config.yaml
num_attention_heads: 2
norm: "layernorm"
norm_place: "pre"
positions: "rope"
qk_norm: false
attn_scale: 0.177
init: "uniform"
init_std_o: 0.0625
decay_shape: "linear"
doc_mask: false
dataset: "wikipedia_en"
Each number is 128 + 32 x the weight over its row's rms, rounded and kept within 0 to 255. Layers, rows and columns count from 0. Numbers have three digits each. The size before them is the row's rms in percent of the matrix's.

# layer 3 MLP down, 64x256, rms 0.0286, rows 49-63, columns 0-63
097:168118138128152109143149159103171097056124191158089048140157100135163097164118124155142107135119150105140128130181141123185158145098097151124142107115185121202115137099127121128191121104120155
109:145160120144120126181159133130103042115092130117133121129149048106094177156110090122081104084134165145157077165143099146107109102180069100211170186136135097115105055129082066111083091152115132
097:110126169115117145151128129150069114105141112152132083167128072087191154129137147099106133057118171176131137178187136152141170117197145101101107149154101138073150105160113106129138119158122143
107:123130132088118154133093093089131130126137082142105144122087184158177090198129170169149076128164143172120167129138125147156113123099159186081164160075160180150066145172115156097054132187162130
113:192155107114161105153095155167072087111162115101141143088152127065154095136127190129152166186119140114142120057102126117131106132137160092104137145152046141159106130145045149095155136135156151
101:112107104111082128136118117142059157125146114146187090137048118150124121092107149134115155105164084100118137080115113120167105156113163109089092070088098111061115151124126069171139171121240154
095:119139135155152122148120097138083120111114201141184112137144108097132118105158135119108099102128157107077119153094130171102112143110135097097124099182149117165104204145150123125070140120086028
088:138184138141124099096082195074074148154098140105064099139138135130097186159120114087126096183187121127124096111135138152110108151136147117093133181162040150114131136136129123099102081124175094
099:149142143103149198120130180128153101077178154151153181104111138120105112150205096179137101180176108160108159066093132105112124110156121128128141139189082188147139160086144194181089093106161142
109:138154103137071107107075154089156116100126146187158106079141156096174136084067115170158119139145068154100135163097118049169106138150120072079197092157123116130149148104116142107137136111097184
097:104106149112109101103140083149114120156162107157173151170094168158141148135145165081044175109139128075127137180148177148171159127148109111122142151154192109177171105129161091202106153159107124
098:118109092107127109138143108140142158211148150103149060119088156165148162143114162156152102061090172115121141128151124097132139118112196100110087126131119152137122199089150085158103203120128200
099:121085088157105158149058144112172171133137092145117077179173148133087128128138170219077124204101178121120160148111114165117134151115056145155142123142172158200116126135131123123119145077100154
098:121183121107151149124156204102092173106109082153119104169114115159154130104105116115102140146086110126149193102125133093080181069068093086169089145138116114077137087152071119098161085142059069
105:109080100114083183187132115108130102108136103128149111131221127109204160165172164136127123139192120168101080126186193112162127092169097084146099142103139095166077110152152150124134100125076147